{
  "n_layer": 8,
  "n_head": 5,
  "activation": "squared_relu",
  "init_std_qkv": 0.0365,
  "init_std_up": 0.0365,
  "beta1": 0.9,
  "weight_decay": 0.0087,
  "decay_shape": "linear",
  "seq_len": 2048,
  "steps": 14625
}
Each number is 128 + 24 x the weight over its row's rms, rounded and kept within 0 to 255. Layers, rows and columns count from 0. Numbers have three digits each. The size before them is the row's rms in percent of the matrix's.

# o: layer 2 attention output (transposed), 320x160, rms 0.0823, rows 173-191, columns 80-159
# v: layer 2 attention value, 320x160, rms 0.194, rows 174-191, columns 80-159
# q: layer 2 attention query, 320x160, rms 0.163, rows 192-254, columns 80-159
# k: layer 2 attention key, 320x160, rms 0.153, rows 192-254, columns 80-159
o173 083:095131091153129144133116118119182135149114138119086195127085124135098110163138104125129128134111125141144117119100089181096144154141111095165126122127107114104163114095123105157114141119140171099140121125134140168139154152077105150118140098
v174 093:135152123114090147183123099136166089092088088120122112150137131131091102118158146135101146086112117072137144151089148130123143138127119117141106102140135150186136103148097117121143135125073094133112097116129136131159142151140149143144128124
o174 091:090145130128100161077119106120138156134101155116154128125111109121141135140135133092126150095149170132128103154133130132128129175165162138082151164104153155120130136111110158115097114122087135102109085141118158117153119126123097177134116087
v175 094:127128117135100167101103139150095103107195133161116101120123143107124115113131129143122133143127120137100091124135138148135117151147097161119162104124129111135096135126141091161082084148095143093124138123121124112167133159122118136152135117
o175 093:151120091145155131101125104116079146113137127124129168124095124121146131123082136093179161114130140143104139138134143103119128134092173149132181109067113181124112128169143138105089110141126140146157101101135124129125097109139139148148123163
v176 094:100153114101124132152106168123104091167155171150140121117124093159137118149124104139145085124156121156103117145144159109110120115132149141124101123115141148147120131136123129102151138141136140132131135131114079166097116126103146172127137190
o176 095:109110081124153127176094142177146153122095108162137129120135136103107100151140126153134132149142049143117107153149099143087127103151117141117146091169091154105171106121157171119126124123134110154155141132158127111127151065152163126124094124
v177 096:133124132139096063129142106096164149161116136098116143137142149086091112098154137123122098156145149148193116117141138124142131138121133118151150115178166099100132088084109127138114121156162145145142096105118144126143104158094125109124146127
o177 102:124119162117117082106187144116136127138094137137143122144118154130160138091075129121119116131136171119094143152134152146154078127106097106137121142105131126157133119128149117131162167144149094096153146136078121136151125126168127138112094143
v178 091:134110159163151111121102111126094126124162183154087112102165149150124114150137097114096107146096111123091092106153110097108145161119125101125108141137146072113123157118168123113123128136138124121148173162142074095146121097116127143087147131
o178 094:149121086124160125130128162137097109147116139146151149094143123098117138170161158132129103150144140147108124125135145167105106106118173102134106121120145150098175157138120139106105129095191128159122081114094121136095095101163074101126115088
v179 084:159145133121137131121132106140110097146102179158137125108086131126125158138141156140151126126161122125146151068138140147188088091129133084137125123151116147120072144102125137130140103125089104132148132128140116164128109127105171103132124084
o179 088:113155158120097117166120144108086131123141116144141120063166191116114103122133131100138132147093131132128112120116145143124137135149079139058106143160174182140096142136132118140100129119132140162101169115097137143150106144115136105102110133
v180 084:103140098121096067148074152127138091145101111106118137111126129104106120143135132118170142141102181139117131149139132147142131114103152161144081167112147104109094137155138068136152114091125114110131135165133120093156118125060131120121127138
o180 086:098173145128095092142102148142123154122117089142154108132122182099152111125117100123150104129167097107123120132188148129122099091144084112114134082073132104153145107103133145152107113155135095201148109158144100137125081105160126140126120096
v181 091:135137154111142187150087180103127118137126111114148153147142120174087146127135143074121149126152109083147103090094112107107125130136144150113099167101148141168082099136155120150161133179084102136101134118079102166110140124142137165133119150
o181 098:083106099102119185150125096118126166122123148115142172128157105107110154117156143145088147146121111119068095145137160114124149128117135108079110119170141155126173094117112146122137122156145141117113153106143134135104150080151120145079138086
v182 091:121078134136103089135149133087151110146093128126107144123057111070099115111130162117129116121146159129182132135132144126137138089117116122156128100126130097141167089111111123116080110144111107180140119100159157138170160146072117125154165089
o182 100:101152158105101120123144116103150138106134099129192143118116175133140111131105133115121111093103173147114130109108138103157163101153137128097141120118107125107130094144141124157155090140121076120141132173126097121158110129172141123149150149
v183 090:153123133140129140188139143112157091091135141114094159109158080135113154117140132154111101112088153111114142114106143124174143181128131124127106088121108149103120120092124145129128131097129132134098150131139125127158161149134127123099132118
o183 095:106139114151142118173159152117113175097172140122160165117124145186151174160159125130136081132126150111168142121140132149093129097112100133105118090078088118126082135136184118130093091148139125136157107120134113125138147136048109170112145104
v184 089:128123167129171131120114112123176119102068118097103142098144096149093115122127142149087123143127158104144150140124117124136076150151109099138112096165147121117117117136138114124167112134137142169161097108129118122114131134172142126146122131
o184 096:110147102093099111126125129113130118179104137118147094131129130124117129115107189133106120101145163076129099149132138156163118159126125102139154150106086087126106101115126111156130161126158150086138159122122153156149114106140043122105143134
v185 089:103114112148128097144140061100109170110075158148089124114081130102093118164119118096076109139086149113132080141123118120098086155160130136097100122174118168105130143125196101139114143163147148151147153109100096147102128166099106103122131119
o185 090:103155121095153106079100147125173102114111142114151088153143141195151092133133165172156115101136113126160153148158111155124094088105155106135094122083101146143142095156110106105184124109168129201114105148111135147157126097147113133149111129
v186 087:118094078129095137137126134138146093112109100154117074091114103098108078143146144134086144175136136120111124130132147096099126118137129092093100177139131159130103125098152150126110119124143141121149149154188122087153119130154126126118126151
o186 084:118137114094105080156139109163117144121120166120094097123116167145124151094129140122154103126147148183168093147120121136125150160148122104088120140132110134176190110117107158133137145144209130146156117168113150119127113167110107114095093120
v187 093:090095138120156107137154107121180141154094077156107109122123125115115122163117144133136137142120127107143144117076138083117160074152093137146156168137150110109139142085134134144134145081122115151090157141125127109144123163163139136112153115
o187 102:085174118096089091118127145123144137118155101065175119129123135143142132121159141085120143101153199117152131079161154113150144142109136114089118120149127133109113121151110120125165131147143147112155095125151100130120096126128133126144143140
v188 086:102116143110127115122121145146138131167080137081121131111155140140132181134127156096185124137149119169146148119171140116139129144166162143121143121189156137166113110140158121125095130146121121172101129097105149137166108179179141149116134175
o188 080:132091083129122127137193159077152186127137130134134144099135104139126149095126111124125146157138081067152151132143114153126122161134156127113153129082165126140125143129125132143178128141161148159175154148144175133116135158123096142120116104
v189 094:098125115123115158158115115115087098127114141107145134176148136096136121122154111149140155100082095123140195144164149179113122145153107142178116134150097127135120156172086155144135133132105147111085150112111160110156139104115162110178105136
o189 087:138170149127127121126124138127152111124149100132113094091138141102129104138133161141096130154164128121116092149148105104100121122145095121116088119096095134163158137138110129150078070130121129132107138153123141161091115170073170138102169154
v190 090:146134063149186162129173159134094121112161122177108136089153128131154135137112139151105109101124105127141100107152111117109112094143132076148147148136133114105174108154094124142145150132124064132149118104124110130152146106112085149152122148
o190 089:117122144134145149133140153176135110137103135121153160143127106166140132146139160098120137128106128164136111133127151090168134139168123144078150133146133151131108092143168176127145095122148161096113115128123075110190110177131139093123136124
v191 092:168138151101159144127145118126091170157126150116139058138146146170123156113120131088124144083102100113141131177122154128120128075123124128136108135112147053087158142152187178133090149136123121087094119108073100138079120138120141105130130131
o191 092:153101114147113101082119119170166114110111117131096120127164120159168146146136138142099136114117117072131118109139132099137120106124149167123129128125134171150090124127104122143158128118091160125140106142122163114142112126160134156133132112
q192 092:114138102119104183067111118112128141119147120127126134140108120122107117138120133143132144160153132136150088128128149137089132115103129132144148162191178098093114130108143133118115122092113121158123065144161119133146096155086130116105127167
k192 111:148105158146121166116110159136150173148118112116130121115147113078091116098130129137155117119136122090104108146110142159152162119155114086090105165111138149140107151127138141143156175142185129153124151148112095120153109079117086143147111113
q193 104:091097110112110109115146141149137111147125143105086117142091137139163171140113152135113123109133129158109131138174144112136116132145122147085127129105123135143127097171121149089188139124082115174167108093134076134125152144107147099119098127
k193 092:142153162109140116134078116124118181135097115145114147130131130097147099103123083134095124130147115149165145110096123113131096137186123145144086092146144123143145117122135113129129121137133136155104161139098089099139100089142148123125148146
q194 090:163124136130149168140118108121124124114124167119146127123175095122087106129146132144095158133128150125140078133101168158112098131137115118076120164154153111128085132097121147099132172137102131159144096120119109137117151136089153147136121127
k194 090:149103141124096086104107118119109165147128079110102104130121137108090150126132130127119180100115120094108114149118162106151128144159143157085140121115118158190117118134149172192129153108163157137121125129068086137138138071152087157145113137
q195 097:114075142105110064141118137141144096134159147131106106157094139136159150147122133087089142103116142133102122115157112145175111105144133161104103117090078096096148099218088158121123138164133112108129126140135101099122174128145138146139094124
k195 098:119166088079098110125126126105141128112115128107124151083128122167183150144116114137114131148115171141158131137108154070117114106116137122190136091116104112141119124142129113105102081105100112137161135129120156110139112116138142112125136159
q196 089:081146132118119148118112113148152142138142123104160146104130125118136082162175156175112190112160095141120128141111109164153132171083113166110131125149143119096084130122115138122116139111132136127165109151146087103122166091076151124126150113
k196 097:132135126159111102085114131102164099153131119083088152097124140099062138098099123147086117123114145113120110127087172161111155135137091117081121110111127129173123123104113115138138126117161124124098137112103115141131119113122145138125095140
q197 098:101131119090106092127120127125127097126113152116096141100101128150140137146150125112154121134194112113123146122152128125130153097157169141123153115109133086101134136180116137133126152113116154170139093084182118106093110122155156099142087118
k197 089:142178115126128154183134139090121123097145169151128164150158150117176131147103084139119057129141131181117136111164140106130137145161143104185068126118141100112118147144133134146090107133113131142138154143104123113132147144134138112150121121
q198 090:151133138158120108157144148186114109149109158139146114140136118107125147125148109153096116108127119113127117122173113122141072130180116150121125156114105126143131159162126144128145163121096124165153120174160097116146127092165116101135082110
k198 098:150123113143079103099122108125132135088138142138090151123130096167177150174111159158169133113114148141111133143129125116121112112122123134161133129101096142107158084126167119082086107118131127133136093117140164151118114171132117122105097159
q199 089:122119125124126160134133128144117171100114111126078157139085102063084129123137158141097099143082091143136144131107110155150134090130141141128148130130123144128162137095169115082109099122133151087155155170102122153156132105090113118133187104
k199 094:094107135087110164084162110153143132120090086114114139129163114123101189121130127133146171153122138120139135143111128136120107164156145159072100083108118146111129159109133150155142111112112130130125146145136097126114102086105127127154141087
q200 101:101115096142141175114063139126165105119171188132091171071153155105174122095103160073120098114141131140124127126141107143138135137137122148120121155148119170117124132147098150147138122133110125153125129121115142060098127138094112147132117130
k200 101:146141150128123159093140142084093113143131142188092124079142122154180115144178117130141103140137135110124131106139124154124067109137171125151081089140152131135194136143162130107141126157143104119161133118159090170131139140157142113124122126
q201 085:159125126112166149122102086116105100162148137081138113119138136109114135141096183084098128129100179146113158149132164142151156164133128133092143116140085111112118114137177121152168120158138107179114138178076094155145152118111151129103182126
k201 101:127165145114157111076096152076130126146163180113123118104098106102089144038114151129118127117109135098150086154056111123096115142130114141109125114176130165099164117126140159095151141153121112153153114109117171118126135104118147147088131135
q202 095:141079108115112093115134093118157119139111071124132134133154142151144167139125100154080165133121157152130089089121116117122112093157139131095114135103124126133120140157104140133145106160151119119103110115126096103105113131110080122131098098
k202 092:149136120142145125157106128100137125100138157147138171096123106126207111126133127145124136139145121142131123139148135107118090104119142120166119194125141141124131127153170094089117111127091111141129152080138127140119133174102123121167105116
q203 089:168124160126102125139124135150154171089128082103111079168098095097135135133154127151131144124133134136134094123081117119130124124128115112122110130067117108156175136149121138105099091139071100136142128146153076158164167129148119125172155105
k203 093:107108093137102120145164133160137138118125137107117155130163134172094164146135095140160129168098174130140165065109123170123132124102122139126166135135118129094105115106138159140105159127132136147107121168141162169122118129106091125120116170
q204 110:133108091122146189104140128131118153116126125127118112140092117118119131088114133163175066129089124113106129126158147161073165146103087141154092176125128139116151157112144174146129102100083113145132118210152125120158111132128139121158099142
k204 119:094143159153126128108117115178088094130098112120073129123127129134122168161132099163191103136090097090140126129080121106118106134150129138086118108145106105098133105138113158146128160132148134117128109161140082119095102133166115136112134107
q205 100:156132126116147115152153121122165078140108153104147117096126123136171138147141084139112126134130134103083137137120121123105134093128115117122148106121130120126103150140116139117154180124081104113135143101168089092122142115115122178123110133
k205 099:126140113197117133180139148143125171099148119166102137146123123139139125130130159167160119140121106124123149109145128119100126154161114121157124123125084129123088089138102147137074124152105113147102129187127175111102137151126140100137131131
q206 090:147121110136135125162099079132148125106139114189151115156155116123128148130111095136104151118138154126164122111131136107116099128106125124131148114142121122126136131161102156135155114122060123105117109091129121129083094175134120130090129130
k206 086:134149113163166143141126144120106141106066078130137123131098123130143138128103127115144187110098158143156108122132126096096154103126118131173148153148065093162123117118134107105112100112128129163095127088144142086080116207111135138158110136
q207 097:090122134115135117149129136117129133137178107156147181126145140120201143135149152128121134100162121139112153112143148091130153128137111115089150124118122122086123132112092153155132089164137128140139151115096167126114129125160123088143074090
k207 102:172129154098130126132105102139101128139132160118120121104147127132180115131133154127142171145158188158158111106171107117123120129080132141152079176143175125125146130118155135110119134114123112112132122058146147156144157182108128100106108152
q208 095:157115131125133114124120148146127119159174135113146092145119148081160113149152100163099122117128130094120113149162111125151090131157091138110091131118141127132130112147083162143185134177122122123113130139098081163120133106143168161116128109
k208 106:084157084126098075159127135172121095127138159138135175110125149133133130090128168157136175119160137178141141134116135153156144166125132162141191137163121116091104106111086114121123083117107116156152106124124144149121149138138126090098138127
q209 095:145064105105126150112137107126142176102141124122126139152113127111134142107166101142086115153122115105108093084126085168161150139102118119120140178119117131104086144188110132149096131110094120117119130119142128079180138121079083053111096141
k209 093:142073144117117140096139144148161146110098125157145098122177110138184137154130143126147076138125142127144151111137120115141130092137151101154134103100114113110145130140104079097144108117135106130156138092148134152081112136095161139173122129
q210 106:086121174107142088147175144128136127116177150113127137126133096154101170137127151088160123100153156106076159101147176121127139071130131116105113153119094097086159134093137178138106126186154133130137097118115113130114156120168138108128089122
k210 092:089137103109142122150127129156084168137123186146111148104180148130160109099119154116120144120159154117140105118139151124147148160084136128150112149139159120093100106110121114104125133102102138117159128107129144131149157108092136090094160074
q211 086:161117128126100131104148123093144102107081143088102122124061149141116180122075135164115139089128123119130170133108108091143110116100168148130137186118133116116144143121098108069167145157120103094155136115153120136148140160111136165131126148
k211 089:096083162143142145157154140152159138140124069096121143165155121161087122150152080117149112123175108116138107139108092144132100130143166144098132168143099130082098131111102121155116097144103130164097153136069147121155077123133103136129121105
q212 093:137132164149138129160162114121108146144142153108134131102150117153074112115109140103157096117079138130148137159144169114096130146130131107120122117151121171146118088090123087116152091122175153127113131154084126187122079101116128166142134128
k212 102:098094138155159097127125133104128123164117112116151136148082148077092126108133141113104156130149144167146080112092133132139114132156126124045141144118134142129114126126132115147173165081106149073140124114125118123139141137106136139132111107
q213 111:126127138115137143133140120148096116102138135122094143125129134121071082116133156109114144136107113103136133084132136125175109161118087163118155157147140133134136078143124102133115086123125139161127154116141180113117112189145120174187154150
k213 115:098136139150128141115155147149139172136103119062143111117139164113118134119132107093143102144092127158134089102120141091143119130118104157164151091140097128171142131097148153143138131154139127082115096170128160141110100118141156113132145149
q214 094:104113122151101141158168137136146103123150118112125151095187117153148115130128078109136126123115137112129121100082162106121095150112100142105122128134120168156124143143085144103143153131059139140118106065123188103119139135125144149151109120
k214 102:123129110132098082163164101141116118122129145139122161140126107125152164180100102153171126130104132133127090146113159123136113110149153178174127129105115137129126062117150138131094127121106150125138106174133143147137101145126108116128128135
q215 102:145128151133118134101133161173126126121110127172163149113148097103107085113146148131146104136115093137089141139120142150080113150146106081104147133148137176154129166105151128128155106099114158109151150131157118179141142107140109139117178157
k215 099:124139129121113125134123084122132148135155077135099132112097154098122170165158122137107136118126114150110145091123145126120152148096120136098104140120134150120140129099092159147113182117100152106106091153110064164098154130156127087118107118
q216 098:130148091130165100171171103130148152100106126128118142123140122148127132094134094151132090105122093148115131118180154082132130119136122137124157117132129139099105157136148131178139153120167138117144081138170089132117160115148133115094141141
k216 099:140089142142117121104137149125148119132151099168123090106120135118128135166143099129092112134122120122123139173113158125103101135186146146158094138135139119164164133124086144153109115083165139139122115095146110101117126126090150116115142151
q217 111:156131164170155092098124180144129152101175152100180117086149104142120112107140163131137147138131124115127110141150154136134140106195097117134090095111101160119159108074166148144125117182135164134113167138105154116091142108148138151125138121
k217 102:114131101118106097167122107104141132150125173082148105099144122101120098094117168152123152101159162129085145141103113140114182138088136098128132127129130153162110100103108127129149123122125130093177098123143147096139161089117081083126130138
q218 093:117134166113146109115100085146144151163125141169167136121088087141092138100124186117096153085136127142141154117093130128118144163118116134111103126144135111168141091114141097106145081145167122105138165158100155136167176131118113154114166152
k218 097:084131143159141125153106154144144096122084074077147095139060110103050156103106132109123143140111093140140120152098106124124145144093111153098153121108131100158117120127120136145159122128124158119100099099138136137110129119113128130110128140
q219 094:117128128108128147107178131124131119123099096185138096098094118122143177119130120157175142146108079137088106127149148099129110115128114110112127126107127112098145155087133132151132095104123069119112101133125147141149127094101115130155108163
k219 092:127123131161153135139131150129117103137124076152106125133121098154121107134133114138152126158133071154122176165127152146134118166156093115109098109160139114141109116119088126187143163167137148148082175147152104146118113132163132079141113145
q220 093:098131140136135138160127136134152092145136133109165090124114167118175149090129114126125118117166126146147151105105135123099095098108129164124106130135135102119186122115121129082101145166107104089125122117174085145104158138114124133125129130
k220 100:117176193178157122181146126146136127133151133128126148134121112133101110110136138147162127119135150069149095094147103192103126127092157145132100158150137111102129098104076122144139104120087111177164151161116132141150145168141124110077111138
q221 107:082174111117123150147133117123148145135138146135174154107138101076154130114195151158109133081187136090131166133103136138117184144149113126099123118145140143115153133108121116107120114096118125103157097113112108147114141147110073120120107141
k221 105:137063120168113135121129109105126113137104111103136119083165138132113142138100130149108133123108122124148108111116150164172173139125148122089116138129143105130120118110140119128159120152139149123145137079119162132131139141089109177144144122
q222 110:093127176136138073119161127082160113148122100093105108085102141130121140195154105128074139111162119119132128144138129085148138137112152129102143099105091085092105150148142102104165150155170113121164153122129107131108131129141126151123114126
k222 116:130095153117119112137150122112159130115139126071145145166153105120129131124108112093114140124174106125141086131147120144172152156121130115165134162100113133082134135157109086144136128146097152163105134117128129129152139133081138099150175132
q223 096:163122112166127156105150126138125125125120106136119128133131161138146131107127128145135138140143109154106095127122133118106117124132079120110103156133114138147122139132107123104119100064140067114111114114195137122142085128133107147129093190
k223 111:146123132148125127123128115146155139132129107129144153111138116112155128191169103152150138147055102125132156093125104113110096121155129120120092108093101103102143108175139133154123145140132146124098118145113087158139079139164129140134143130
q224 079:118094111131146096128119119152138117162134150126150148141151156168134160086083155100116124124114131096092096124167132104175109115124165109109142165130142116144111130162136079112117153158139111131104130065094101145121119082147093149111126173
k224 092:143141092144129128179137075081114158143129128146121130155143109098134116116093164134116113159129112148111133109112125103125131136068138117171103146112129115112096108169156088098106166118118114138121118093104156128141116127126094143109150087
q225 100:122147129111095094106113151112138107153105128114142152092061097126120109100097142115096154128108129129162148113139100131112125122145159136165162124132153196145131054147092114171115126136174122074123134151150150156097173145127098143138141129
k225 092:152143145139143162102129131088146123116173092142123087103108158150123172072137126169078101124124111138119105158117127123115144156157159132136132105174144136175127154128117098094173102198098146082100163121140121096144142126121124175139128154
q226 097:086112124127111117086103137175130096100110149110132173143104190172115149106147121101114111136121127132157149103131122109129146165101140142142173171150118159133136115138080140175133088121146126142132106135110142065119135136139110096160124137
k226 094:106112144110154133128104105095112131109076130083104111116168097088145142159155172124124113144141104126130155144080093099175133087112178118116122123107172130132155096148109165073135176099124125108184132094134105155136132123095115151111122131
q227 101:121139149097112137082072152150108118162139133138101145155120162134093114132135124117102154119135117146129128145123110124112139146070098118086145125122125141146165118137135126110152121116125138131154134139152135117147107142155135119097175156
k227 099:088136159131081135134113113079107128127127124088119155163139142095120141138131136131134110143149110167097101137139146117162111172113133108105141148090148140091131157172113125161139158143173140145118099153099110135133112128120146077122171109
q228 098:105141087144106169151073126154144114108190114129101146122121128140102168141142158103170094118125128116172116117116136148134151175134152126142109149178117083169130111133152102139180121129108136153124103117113123141115145133102150132124132123
k228 115:157154134139141141107116159092111102107182127156110110090138125119164155120140111138117100108115143102110123139120134130167121128115142101059107103148149132121181167142129148151185157173097110157117156133132110144105115120135114126136142117
q229 097:126101123128113109154147125130086156157128136124109094169176116106102161096119106174119114126156109114115136153136152133181139133145127090149139172137133135151178105131128127131168155133145145180153144137121157100121144135126149100134126170
k229 095:165165146142112127104142166118111093128143199169133133112117144139146139119127152136116100097149116099135101175166148090087102113102122136116098105126155127117107169136096107113154169172154169146175135153097120171103113159149146121142116133
q230 094:153128096119134094162118090141123103168125140096111139139141111160102093124133132121129123130106163153200138088106096147123185084086119153106089139118139135133099124139137114125147188125138106131091079134105099129133111146147099114121121162
k230 108:129130051120150087123127138123083102109109122119130136154134117131078113129075117144114160187104131155169108162125133108154134140125104157150141152139157114136095119144131136144109112084099125135167151116110121135137150144136120131156133131
q231 109:115147084126107115109089122114125163112135090134133182109127114081131148128152127139050172093121110123128138162105121133122145166136098088149078123141099118099149131089173103143149086120111122143134140130070058122128175143137117130084137137
k231 107:181130127149116134124108130145132079088116134090137130140149158147087144146072110131122121159148127107155122171138151179096151116104160140132123146098164191153111116120142121141142141140160140149144158088130145139128103139087101130162143106
q232 109:120148124089079140157124119137143148084116140163133142155124137131130138128098132089170121153119103120136133090159179119084168109115132114148139141098121164071119142157110112151129103120157105124095063096165103160124128152135165115111113102
k232 106:132085118141117145092122125141120168111122101156119142128116173125130101132147084146096117109132115140149139136138122121152119134169115110086145123156135111061150186119122134140127106079151096118118160118144113108185113148107107125168176122
q233 104:157109121148100107139072130175120111123146119109117107142183126153139128099079120131075137118107123150132096110169153134154147165134124132113169130168086106142075097121096128112145111137144111131125105111116155144135162143131117145179091112
k233 102:188135122105107108096125135088159128117129154107127128114104115138097146156097165127137113146107138117141135150117097072153152095125139138123086066118128131129135133145103117116154147144107085106143125145121172080137120157139188127127119169
q234 091:132111093101137131135134121162116149096138124152144093158131142106109142114109142139161123136129159104106132135147166093120120124146148106090144174142170135115118128109135173140158126093117134145114098129130138134147149145135173138100103129
k234 116:124142131183107153133121130122133165120154113164113114082125145179129167122133135163122144148135118157133109149140124109106131148125105139105131142132089097109099097146121124126148122148122111134105148146136118109064109140168169120132118170
q235 110:186140122151155124172152147142111116162127117142166152110155120141126109133124114141159104130071149133100118155118099104140088112105126125118140110171126127125095146115148118088085137110143148068100162141109158158135119090141119139118170176
k235 100:103116141169155159121165060124113173156153095136146114089131126100117116105152121102102136133074162148125126113074103098130098118126123114162108158121107150147122137125110113126148141101103166093101087143131146098070118155118153116099103136
q236 103:180128121101147142145102076125087123148132194094109131107141165126136150103128156144164096100102120131143131102146123119142171136086128124130134143137146168140103108088112115118128156100165142137126087114164137147165071130113131111099152148
k236 109:107112124132131134129100109119109126139057134149124127142100112100129124090147119107110147116098128140165117167116083079156121147118105100084120115114173147111148147135159146117118124130126112086169153112071122130112138092121105140124140140
q237 111:106177129116156148127111100216148138104139141150133126054140180122161125068135163084134134150149126111134104118162109122130126113131121125099140136090112125121119153123114134120135092169128131146098153119132125124067098108151124139169083101
k237 119:144117092116119149178176088105103114139109103109126102122151116080124157121095100138104142135111109119108151114057106095148176100109161086156133141132135117107132111161118143103153166121123092067169136143124118123164138128088117079101143108
q238 112:166131125150160144112100176102116140108144129075116160139119145099102107130118135113087109116115130120163134125158119130171133149130074179134130109101098106171108129160128098124141115133137111175163109112120160098162123158102138136135119148
k238 105:139170166105124116062148153135133132146102142106137167129114090141144136150165127110124128130153162115126097120125135091115069133135139108157119083113123121128215140135097121127116129072153120132139105135138117095096107088109165105112154152
q239 112:163147095111116132142116117171121124141128136151145113140152126129143090131129133145121123102121169111123118090081116148123160104114076112130090119159154130129158120099125156132147164105108117152122134159151111117158146116107100076102146122
k239 098:159147113087097134121127139108132100125139156095092154108139115121101128161106112148153104160114119079123120076110107148121107118120130169104098129137147131103118139099103178129119147111172108133180084143111106155137120124115100085120108101
q240 108:161107114145141155157153143091117117111161118121104113145123158154135146139091136110130135114141150160160136130116123100077136165116134096118099105134120179158147138127137172127139087144185137144152141111177141065116128118132109102125121134
k240 108:121118126093160105139148141113102159189116112162176085101122106132117071104123132130129149096146114131101135154148099147084099101122139105148141168143128139156121101168118135097142162112141115152171116113128088087134112128102140113093137154
q241 111:114108154154144104083131149138161153117125090122113147070097086111102134105190105114094118093126106112168166127132134145123092108168094156143161162175134124136145132122145156121129122158156135138099131139103138095151132101148120126132094131
k241 109:110138126144106119127158163124109138068131107115122114111123139146165167131152124135132155114160067142142118105115110118152136141153173156127098095071143134121147154144084120137140111108144182123175142174158149104119163096104111145180131135
q242 108:105129120105131126134125121146057105150128124133088093146143121129111137112107118173147131113106077125158137159164129139071167174114171147122135114120146127171147069083129085139130093179097145112142122105137140131113108138144128179144163150
k242 105:130069128142121117153130155111121108158099083115152098127131116159078119172140108092148107122180132126122142175091141102140135131132134127112150147177146128156132114125131115129137141192141108111142141128135119128119181129156133169107180154
q243 118:136137147171140126140135189085160110088128147152131172161177083140118111098121137113124141153132196105161134102140147087090118093142150118142124101153127116151104148159115119120105147126200143097122094093101177127110099187135136128130121107
k243 102:129120116098162100128114109102108106129177129134152097157141109112170134137138164133101145118133149135127103098145126105146089142146088112128127088159123132108137125100112119117099163139162120121116075141126075115156102122156101183102143091
q244 111:170106104147116154126138099155134174154136128109105112109108152115137120087116121108160137101136103144100088141155130122108087156152105102076148150095136134130129155112126137100127108109104086100137121080162104142158146080089144125103116146
k244 102:120116127186122139162167046135123148138138153175147132143137148150114124139137148175112078122053118140097132108134120120139127113119131115151147135130105119103116144151109146153141137168103121122110136132149132096097079131095092105107124136
q245 109:166145089128183127103132142136135122141131157147149102111194083150114062097135108125132112136085129093101107122149100129140123130114129105101103150171151115163104133140153163144131154111157131128124157118134126156094125148172121133138135132
k245 119:169130115121150113084138126141145112102174157127117113134112111130115131146134153142146097151098149142128143110101128103137153115126184146091133114167112125166143121150116116139129161164159138133153077161135142128124143123132169130118103144
q246 109:095141130117093098130114145148124110144142144094111122086126114133095118158144105117140120133157167117116150085102147094147116124135132109108082107123139167122154134143093105137136116123145136131115091132082132120106129102147137152141129162
k246 120:104131127133139087121127135089119153175085118138140162091103129124164114129131118110131138138137114185134145157122121180120107163122121163130153119143168153149133130120118098160134138135103191118133141129107128174121157117126113145143141095
q247 122:145121153154112119161090111183108126128144132160172144108166139135096123108133101178140118121111114090085129086136102120122126135141109095128124120072111113095078117131109161121129164106162153151116145164123136150136111135147077129086111133
k247 125:161115092134107104092101121108152158130127148090152113173144115107161116144077145131130092127157144132139118155126156152114137174133134141141105182119139143116133126124121102145122111132133077141124105078102123122151104158124120133129129109
q248 112:124141156118146105089109100131103126115162143131129097173116200158123100111113160144180155100123158133120092136099130148175146136140154150127154120115104112143159138148164130126123128163100129073136122120140159133114136121135197132080194153
k248 112:103155128101125144154079121097117104109128143108139138112126124101118093092111151096148119099113133131095162125073175074157117138114105071135126112107149115127114160094119149135150130072152156157123117144144138131106137107136092122131120149
q249 117:097100158075129091109087081108148061114168130096116117111072166134133104096154098142112140123173114117092134153142151131157094160140107172088195102157119116127107128155121125132159121173146102126138124129159129112096128115149142118123142111
k249 124:103105162126147124174146138109163149148121112116147099104104129099163167120156168106140094149142106154114137157126120117146144101097164128162128132133161107128163096144118149094156077177116167107101109136120129115148125142102129119114107176
q250 115:142146126158129164134129165103105151078173120169152168140114134122156140148145082131135117135140153122113143145128152113133144120145107105113121139151147123094114140121143111143096102093154150142138128116109137182146130113094131130097173131
k250 115:148113097141113126183129103165145108201093106173138147086140156131153120146163120089126143133137129175130128103119141135148141133143099115102119118120127143139130115138136158098132178078133120152144144105163094132123092119121176122098116139
q251 115:146141125115107109109141146128129107121138089097165143106123121155140124184086138128088162168082091117167116086121098117170153110146153144126102110149122125071142120122133135138087153125135077101103107099144125144124125164095101122144085118
k251 102:168182099174135136120112123140120146091128137132142155132129123110106092130118124122099108148146142127141158106141124161153177129133135129169080151135159157130091114130102088106119096111111116109118133172134126127149106139139101078152122099
q252 115:182124170129113133155150141142138115122117161106144159129134106126125112102154141156159112166108119129115176120147120150158119120102086121118106111127142119155115124123090150158101180136149157124145117102162179116201111160087080122091119168
k252 125:110124121140135125156119147144118131140114107182153101149110135093124121118108116090147131107140153148087135147114090121118120140122097150138133082134144200124145123090137120150107121099143092145136099141075155114121133122145133102119136114
q253 111:115104119102117149154110116144134175105158115125138122156181137095172133119146091111069127125188109109138123111091110108150128105139173117139113110095144121167121159129085146108119140120125145135139083168172117126160148103150120103129107074
k253 110:146104126113085118137174108121166153133092133125170126105171127154122151128075128149125128115112161113180178158147116136147159128122128130176156140116131082128119125132096149160104081134118125149101128153112127116122081114144130115101115131
q254 113:155090095160109126124135117142129138101113100121162134201160100194132143133082141108131143146106108122133092133088153140091148123192165163142140142126138139139156117130142126129150139138128089152107104099149146104138141134138121128144140133
k254 120:097069084145115114092133099148111128128145145069100102134168143171078119135126146144124163099130117114126148119111120108157160117120138126138143136125129088128100104139095163093124112133160152138131142111113155099121139120136080096149120121